Part of a small language model's weights.
Architecture: no biases in attention or MLP, attention and MLP in parallel.
Training: a variant of Adam for these matrices, 746M tokens, 5692 steps.
Each number is 50 + 10 x the weight over its row's rms, rounded and kept within 0 to 99. Layers, rows and columns count from 0. The size before them is the row's rms in percent of the matrix's.

# layer 9 attention output (transposed), 256x256, rms 0.0936, rows 177-183, columns 0-255
099:65 55 40 41 51 54 62 68 57 45 55 43 54 47 31 48 71 49 62 52 41 43 50 56 56 21 56 32 59 60 46 55 53 59 58 57 48 60 46 20 58 54 48 67 48 58 60 50 59 49 38 54 59 45 38 60 41 65 39 54 48 44 75 52 56 65 38 38 51 44 47 57 61 58 49 59 64 53 50 34 47 56 50 48 50 53 64 43 66 60 53 36 59 69 51 56 42 58 57 53 64 44 65 60 70 18 44 56 60 51 52 45 61 45 64 41 49 60 43 53 42 60 43 51 42 38 54 57 51 42 71 60 46 54 36 53 35 55 45 48 55 44 60 54 27 52 48 47 31 54 41 51 32 53 34 52 66 51 40 40 76 43 48 40 41 56 58 61 70 50 50 30 50 56 54 61 56 52 58 38 36 40 43 58 42 57 46 42 50 54 47 67 55 74 51 53 64 57 64 42 52 72 60 54 60 61 33 49 49 55 48 62 46 58 54 54 52 68 38 47 50 54 33 36 62 55 45 52 59 42 49 54 41 59 64 36 56 36 50 49 51 55 50 53 66 66 48 43 70 52 43 47 50 41 48 54
090:45 54 52 53 60 47 46 61 67 31 56 34 49 56 43 47 52 37 23 43 55 40 49 46 52 43 48 48 45 50 51 49 52 34 61 38 43 45 44 49 44 67 62 53 47 67 64 64 68 56 34 50 47 47 37 70 48 50 47 52 47 53 49 60 48 54 47 55 57 42 57 51 45 41 51 60 71 43 47 54 54 57 49 59 40 48 46 46 72 39 69 48 54 51 65 52 38 39 40 59 72 39 47 47 58 26 40 37 50 41 51 49 30 38 51 50 55 73 60 53 52 48 67 48 37 56 44 80 38 51 57 54 63 45 48 56 58 40 55 77 59 54 56 40 46 59 51 38 61 59 38 45 41 55 36 63 45 34 43 52 67 45 60 49 54 45 53 58 76 44 45 52 50 54 49 43 49 58 53 52 43 50 43 46 46 44 47 59 42 55 52 67 48 75 42 57 35 59 41 63 48 59 48 48 45 45 33 55 62 52 44 65 67 42 40 42 45 47 45 47 42 44 68 42 64 50 57 39 56 46 52 46 36 52 55 37 33 54 52 37 86 45 46 52 79 63 46 65 60 42 47 46 56 64 53 56
092:49 48 43 53 37 57 55 43 61 59 51 51 37 67 64 67 32 63 36 78 60 38 48 42 44 42 57 53 61 36 43 44 54 61 56 57 49 41 60 63 40 56 55 34 39 55 34 35 49 45 50 42 44 52 42 47 59 50 39 46 24 43 24 49 45 48 46 57 62 58 56 55 50 47 48 45 54 46 46 43 40 63 55 60 42 51 54 38 53 67 55 49 50 46 54 34 46 52 29 64 43 55 43 40 49 50 38 57 39 51 54 47 56 55 54 61 49 37 50 44 54 57 65 66 49 52 62 37 39 51 42 69 57 51 65 54 50 57 39 62 56 54 45 52 47 63 71 62 66 42 48 73 66 49 41 50 46 41 64 38 17 66 53 44 63 53 49 18 39 53 48 64 43 58 50 59 57 50 43 53 62 49 64 60 36 43 59 45 53 62 40 50 57 37 59 44 43 57 56 53 59 49 66 53 49 38 43 45 62 60 53 46 56 49 56 38 69 35 51 41 33 57 49 50 42 35 43 48 63 59 62 57 63 49 39 64 42 42 50 38 53 26 45 49 60 46 52 41 31 39 52 39 37 66 64 57
104:42 44 62 44 56 26 59 55 46 61 54 51 62 56 43 55 46 34 31 42 49 45 64 39 46 38 35 40 51 28 48 39 48 53 67 47 41 40 43 52 57 46 54 33 75 66 45 35 45 50 34 54 42 37 43 62 33 52 55 51 60 45 35 42 55 67 53 44 51 48 59 49 47 53 47 48 52 66 29 55 35 57 41 39 69 60 59 41 56 48 56 40 57 48 54 49 59 39 59 57 57 54 46 57 51 17 45 47 43 58 50 40 33 49 68 49 49 55 48 40 50 56 51 52 51 49 54 59 54 51 45 58 40 47 47 51 60 52 47 73 48 39 40 52 57 51 40 54 55 60 48 49 51 49 35 58 40 50 45 53 62 42 55 74 33 45 52 55 76 42 46 46 49 55 54 57 53 65 60 66 58 55 45 41 52 45 42 65 42 50 67 52 50 51 30 56 56 46 53 61 53 46 58 58 59 38 52 80 73 59 40 57 54 55 45 38 31 53 50 42 52 49 56 33 43 51 60 59 51 36 61 52 55 51 37 45 25 60 61 49 85 49 51 50 65 50 49 44 62 53 50 41 65 41 73 54
089:51 56 40 52 52 73 53 48 60 38 56 46 41 46 42 49 59 50 68 54 43 62 40 52 61 59 58 52 53 62 46 57 42 57 43 59 54 63 54 43 54 62 46 58 41 39 64 67 54 47 55 51 76 51 50 39 55 43 59 46 49 49 61 68 54 51 44 57 53 50 28 58 62 69 51 58 65 41 70 37 65 41 61 62 32 32 38 48 46 44 44 55 43 63 42 66 39 57 49 36 55 46 61 54 41 69 52 51 56 41 43 57 54 50 34 45 62 61 52 45 53 52 46 45 48 61 57 45 50 33 59 43 52 56 51 34 42 41 56 20 56 48 59 41 39 45 47 42 49 52 59 44 39 55 64 21 48 54 46 50 47 45 52 41 58 73 53 57 43 60 68 39 66 49 60 39 58 24 45 40 38 46 43 48 47 54 59 28 65 44 35 48 59 62 65 32 57 61 50 43 57 53 39 34 52 58 38 39 29 42 60 49 43 48 59 61 62 55 56 54 46 51 38 60 56 51 37 44 43 61 50 56 43 53 61 53 65 48 44 53 13 65 43 54 51 60 46 51 41 47 59 52 34 40 33 52
099:62 49 54 56 48 56 53 49 67 61 45 57 58 46 34 39 52 46 51 50 46 34 55 42 64 43 61 47 52 41 29 43 45 64 52 36 38 56 43 60 62 61 50 45 58 55 61 52 54 55 39 49 83 43 56 34 42 41 35 54 54 57 55 40 65 62 46 62 65 45 40 56 63 63 49 55 51 58 49 38 51 39 60 74 58 45 49 36 42 61 69 45 46 38 53 60 47 41 50 45 49 51 39 45 52 44 55 44 42 60 55 54 52 68 58 43 65 67 43 41 33 53 41 49 57 43 66 66 56 41 50 38 48 43 40 23 61 37 64 39 55 37 49 28 57 45 55 55 42 49 55 43 32 61 55 35 34 51 55 49 64 31 64 44 42 58 53 61 47 44 50 52 56 43 46 48 47 50 62 66 48 42 59 43 49 45 50 35 38 59 50 33 53 65 45 31 52 54 56 62 56 47 58 41 75 40 47 39 48 67 63 49 46 70 51 52 55 75 51 47 67 66 41 42 55 40 36 57 49 65 56 55 52 49 46 49 33 52 38 54 56 59 48 47 41 57 51 39 52 45 59 62 47 14 65 60
088:47 28 52 48 53 31 50 43 55 69 56 65 71 42 45 52 46 48 39 41 42 43 58 52 38 64 33 59 56 26 58 45 56 56 50 50 44 48 51 54 57 30 56 27 57 49 34 38 28 48 31 52 46 50 45 49 57 45 44 49 44 44 40 36 50 52 65 54 53 49 77 49 40 52 34 49 21 80 37 55 37 62 52 40 52 67 44 43 39 69 43 43 50 54 47 56 67 49 52 45 34 61 45 58 50 40 54 64 49 61 46 50 58 49 59 49 56 42 51 55 56 42 54 63 49 39 46 40 43 54 44 44 42 53 44 56 45 58 50 56 35 53 48 38 57 48 34 43 53 49 46 48 59 60 37 63 53 58 61 48 41 43 63 69 32 33 44 45 59 47 36 50 32 50 58 65 45 60 56 51 60 51 50 30 62 62 38 56 26 50 57 41 55 38 35 57 56 33 50 54 65 54 45 42 57 53 54 60 54 62 47 45 46 56 52 49 38 44 52 48 73 47 52 36 48 47 60 58 63 36 58 36 45 43 27 37 32 57 56 41 67 40 55 45 33 39 38 48 47 65 48 53 51 49 55 55
# layer 9 attention value, 256x256, rms 0.045, rows 178-183, columns 0-255
092:52 48 54 26 54 51 26 50 39 50 49 47 37 63 45 53 46 41 44 69 54 50 68 39 59 46 32 36 65 41 65 49 55 67 55 48 47 41 53 38 56 44 46 47 66 27 50 42 69 53 50 74 48 66 37 50 44 63 45 52 59 34 52 52 39 56 62 53 37 52 56 61 67 48 38 25 38 57 36 62 57 55 36 45 32 53 49 60 57 42 57 51 41 33 61 41 65 66 47 47 53 35 37 59 43 59 61 51 56 64 43 44 52 46 39 44 51 62 67 35 49 60 57 50 51 51 47 51 38 59 56 66 59 48 48 56 50 64 47 31 46 57 58 47 48 43 57 62 40 58 35 71 51 48 58 60 50 60 51 43 38 63 45 63 51 38 59 45 38 48 43 39 53 42 67 61 53 41 50 47 54 46 42 36 56 39 53 44 56 46 68 45 58 37 61 53 42 37 45 30 40 49 50 52 51 59 49 43 54 35 52 42 41 44 35 55 42 34 48 47 38 61 41 64 57 51 63 52 59 67 52 60 51 50 67 65 40 50 46 63 69 53 38 50 64 71 33 55 40 51 32 46 46 43 72 41
097:62 55 43 31 42 45 33 43 42 58 47 57 40 53 38 62 43 76 48 44 52 58 56 47 50 37 44 42 44 57 55 51 39 52 64 39 38 56 49 42 35 34 48 43 55 30 54 46 34 30 49 69 39 46 26 47 52 57 35 51 54 46 53 41 54 59 64 56 49 45 47 55 60 71 65 47 48 66 55 36 55 64 46 44 58 50 37 40 73 56 62 65 45 36 47 46 39 49 50 55 45 44 67 59 61 59 36 60 58 52 44 75 43 49 48 46 42 37 52 52 55 52 45 46 48 55 43 63 45 59 65 32 40 57 58 45 54 53 37 47 61 48 50 39 46 47 43 62 24 69 36 40 43 54 53 56 55 33 31 39 48 52 75 46 44 55 61 56 45 55 43 46 40 52 56 50 52 59 49 57 47 58 44 59 61 51 45 55 48 41 36 63 50 37 60 46 60 48 47 52 34 56 40 32 56 40 51 45 61 55 52 44 67 62 48 56 44 50 65 53 52 45 66 56 60 58 45 39 44 38 67 60 47 55 31 50 50 64 37 58 44 61 51 42 25 62 58 56 74 61 28 60 64 62 67 57
108:33 52 56 54 47 64 32 59 54 40 52 77 41 53 47 55 32 54 50 37 60 49 46 37 58 46 54 35 58 60 52 51 37 44 44 65 62 44 79 53 56 63 64 65 60 36 63 43 36 56 54 58 49 81 49 39 50 61 59 46 46 52 57 41 38 50 43 62 40 57 63 51 62 45 51 42 54 43 52 48 42 56 48 37 48 46 53 53 39 60 38 51 58 45 43 45 42 60 59 59 51 57 49 54 57 40 36 49 67 48 35 33 49 50 24 55 44 48 49 51 63 55 61 46 49 59 45 51 43 40 49 59 65 49 41 43 41 47 58 41 51 49 45 42 35 29 57 53 61 65 51 71 52 51 42 67 68 68 51 61 37 50 56 62 41 42 48 55 60 63 43 58 59 53 38 67 33 32 45 38 55 45 56 47 39 53 41 55 59 56 63 40 53 52 53 56 38 33 55 36 48 63 50 62 50 46 68 49 56 43 58 33 36 66 53 53 51 52 43 44 50 50 54 65 60 45 42 33 56 57 56 70 43 54 64 62 35 31 38 63 45 42 63 39 48 43 56 37 30 47 51 55 26 52 69 63
097:46 36 34 55 42 44 71 36 41 57 47 32 49 50 57 62 70 39 41 50 51 42 67 36 49 46 43 53 45 60 38 53 45 55 50 36 53 37 32 49 41 54 59 35 43 53 40 40 44 31 64 55 62 28 52 52 44 33 50 61 46 59 53 35 45 60 46 45 55 42 34 54 30 48 43 47 52 45 46 51 60 43 47 64 46 61 59 54 59 51 60 28 42 57 51 62 56 39 63 47 44 44 40 40 50 45 57 50 35 64 40 73 47 43 51 40 64 41 44 63 47 62 52 66 57 51 51 46 39 64 43 38 29 41 61 53 59 61 47 54 48 51 53 50 67 47 50 37 53 57 45 40 56 35 52 56 30 53 38 43 74 62 47 52 59 43 38 48 35 42 47 47 56 53 47 40 49 49 39 44 63 62 61 46 35 55 60 43 46 42 62 60 38 66 46 35 40 62 54 61 52 35 51 40 61 61 30 42 49 67 31 56 39 43 46 47 43 39 58 44 35 48 49 38 43 57 76 51 42 44 39 53 39 73 54 52 60 49 50 48 62 63 41 53 43 47 45 42 60 51 44 41 69 53 21 32
099:36 54 40 61 49 53 38 46 43 46 53 54 61 47 59 45 33 73 45 45 42 47 36 42 50 39 46 58 48 62 45 53 34 61 65 34 48 60 46 64 41 56 47 73 31 48 42 41 60 34 36 69 44 63 30 45 43 63 49 25 48 47 56 34 34 47 40 48 65 63 36 55 59 38 34 54 48 59 46 52 46 43 52 42 43 36 34 41 61 57 42 38 51 47 40 59 55 63 56 65 47 63 52 48 53 51 45 47 43 59 46 48 62 37 35 48 58 32 50 52 44 50 50 30 43 44 35 38 49 53 47 53 44 63 65 65 41 46 45 58 66 37 55 43 42 60 51 66 66 59 27 64 42 40 46 60 40 45 39 50 60 57 51 42 46 35 60 38 61 47 46 49 48 71 52 63 51 57 44 37 55 48 42 42 39 48 45 45 46 50 53 43 49 32 61 57 49 41 64 45 58 55 46 48 45 74 55 42 50 36 36 53 36 45 45 26 58 50 52 56 44 48 33 53 57 53 80 53 61 58 36 77 56 43 69 45 60 55 59 51 53 45 64 51 60 38 54 50 37 57 39 45 60 43 47 52
096:33 39 38 64 42 63 43 38 49 41 63 52 61 64 81 53 42 40 55 43 45 39 35 41 51 58 58 48 58 52 45 61 46 35 57 71 56 65 43 58 56 56 57 60 61 65 63 51 56 41 51 53 60 48 50 58 42 63 55 53 58 62 35 55 53 49 63 36 32 63 61 47 46 60 55 58 40 56 33 52 63 38 43 33 62 60 55 56 43 61 35 61 53 39 57 58 45 58 41 58 61 41 50 35 61 28 35 32 52 50 37 30 47 46 43 70 58 36 54 66 53 41 54 51 54 51 52 56 60 56 54 43 37 58 47 67 63 44 47 31 63 42 53 49 59 36 50 60 63 50 54 55 64 59 40 46 76 47 41 60 39 49 66 44 48 67 47 41 61 48 40 46 48 65 47 40 50 49 49 43 32 52 38 47 60 52 54 69 53 52 71 45 36 44 37 38 44 43 59 39 54 41 47 59 55 42 54 49 38 49 60 72 57 51 63 46 52 55 62 45 51 58 44 60 55 61 41 33 49 45 59 56 65 51 48 47 60 37 46 47 43 54 56 36 43 31 29 63 41 57 59 53 34 35 59 54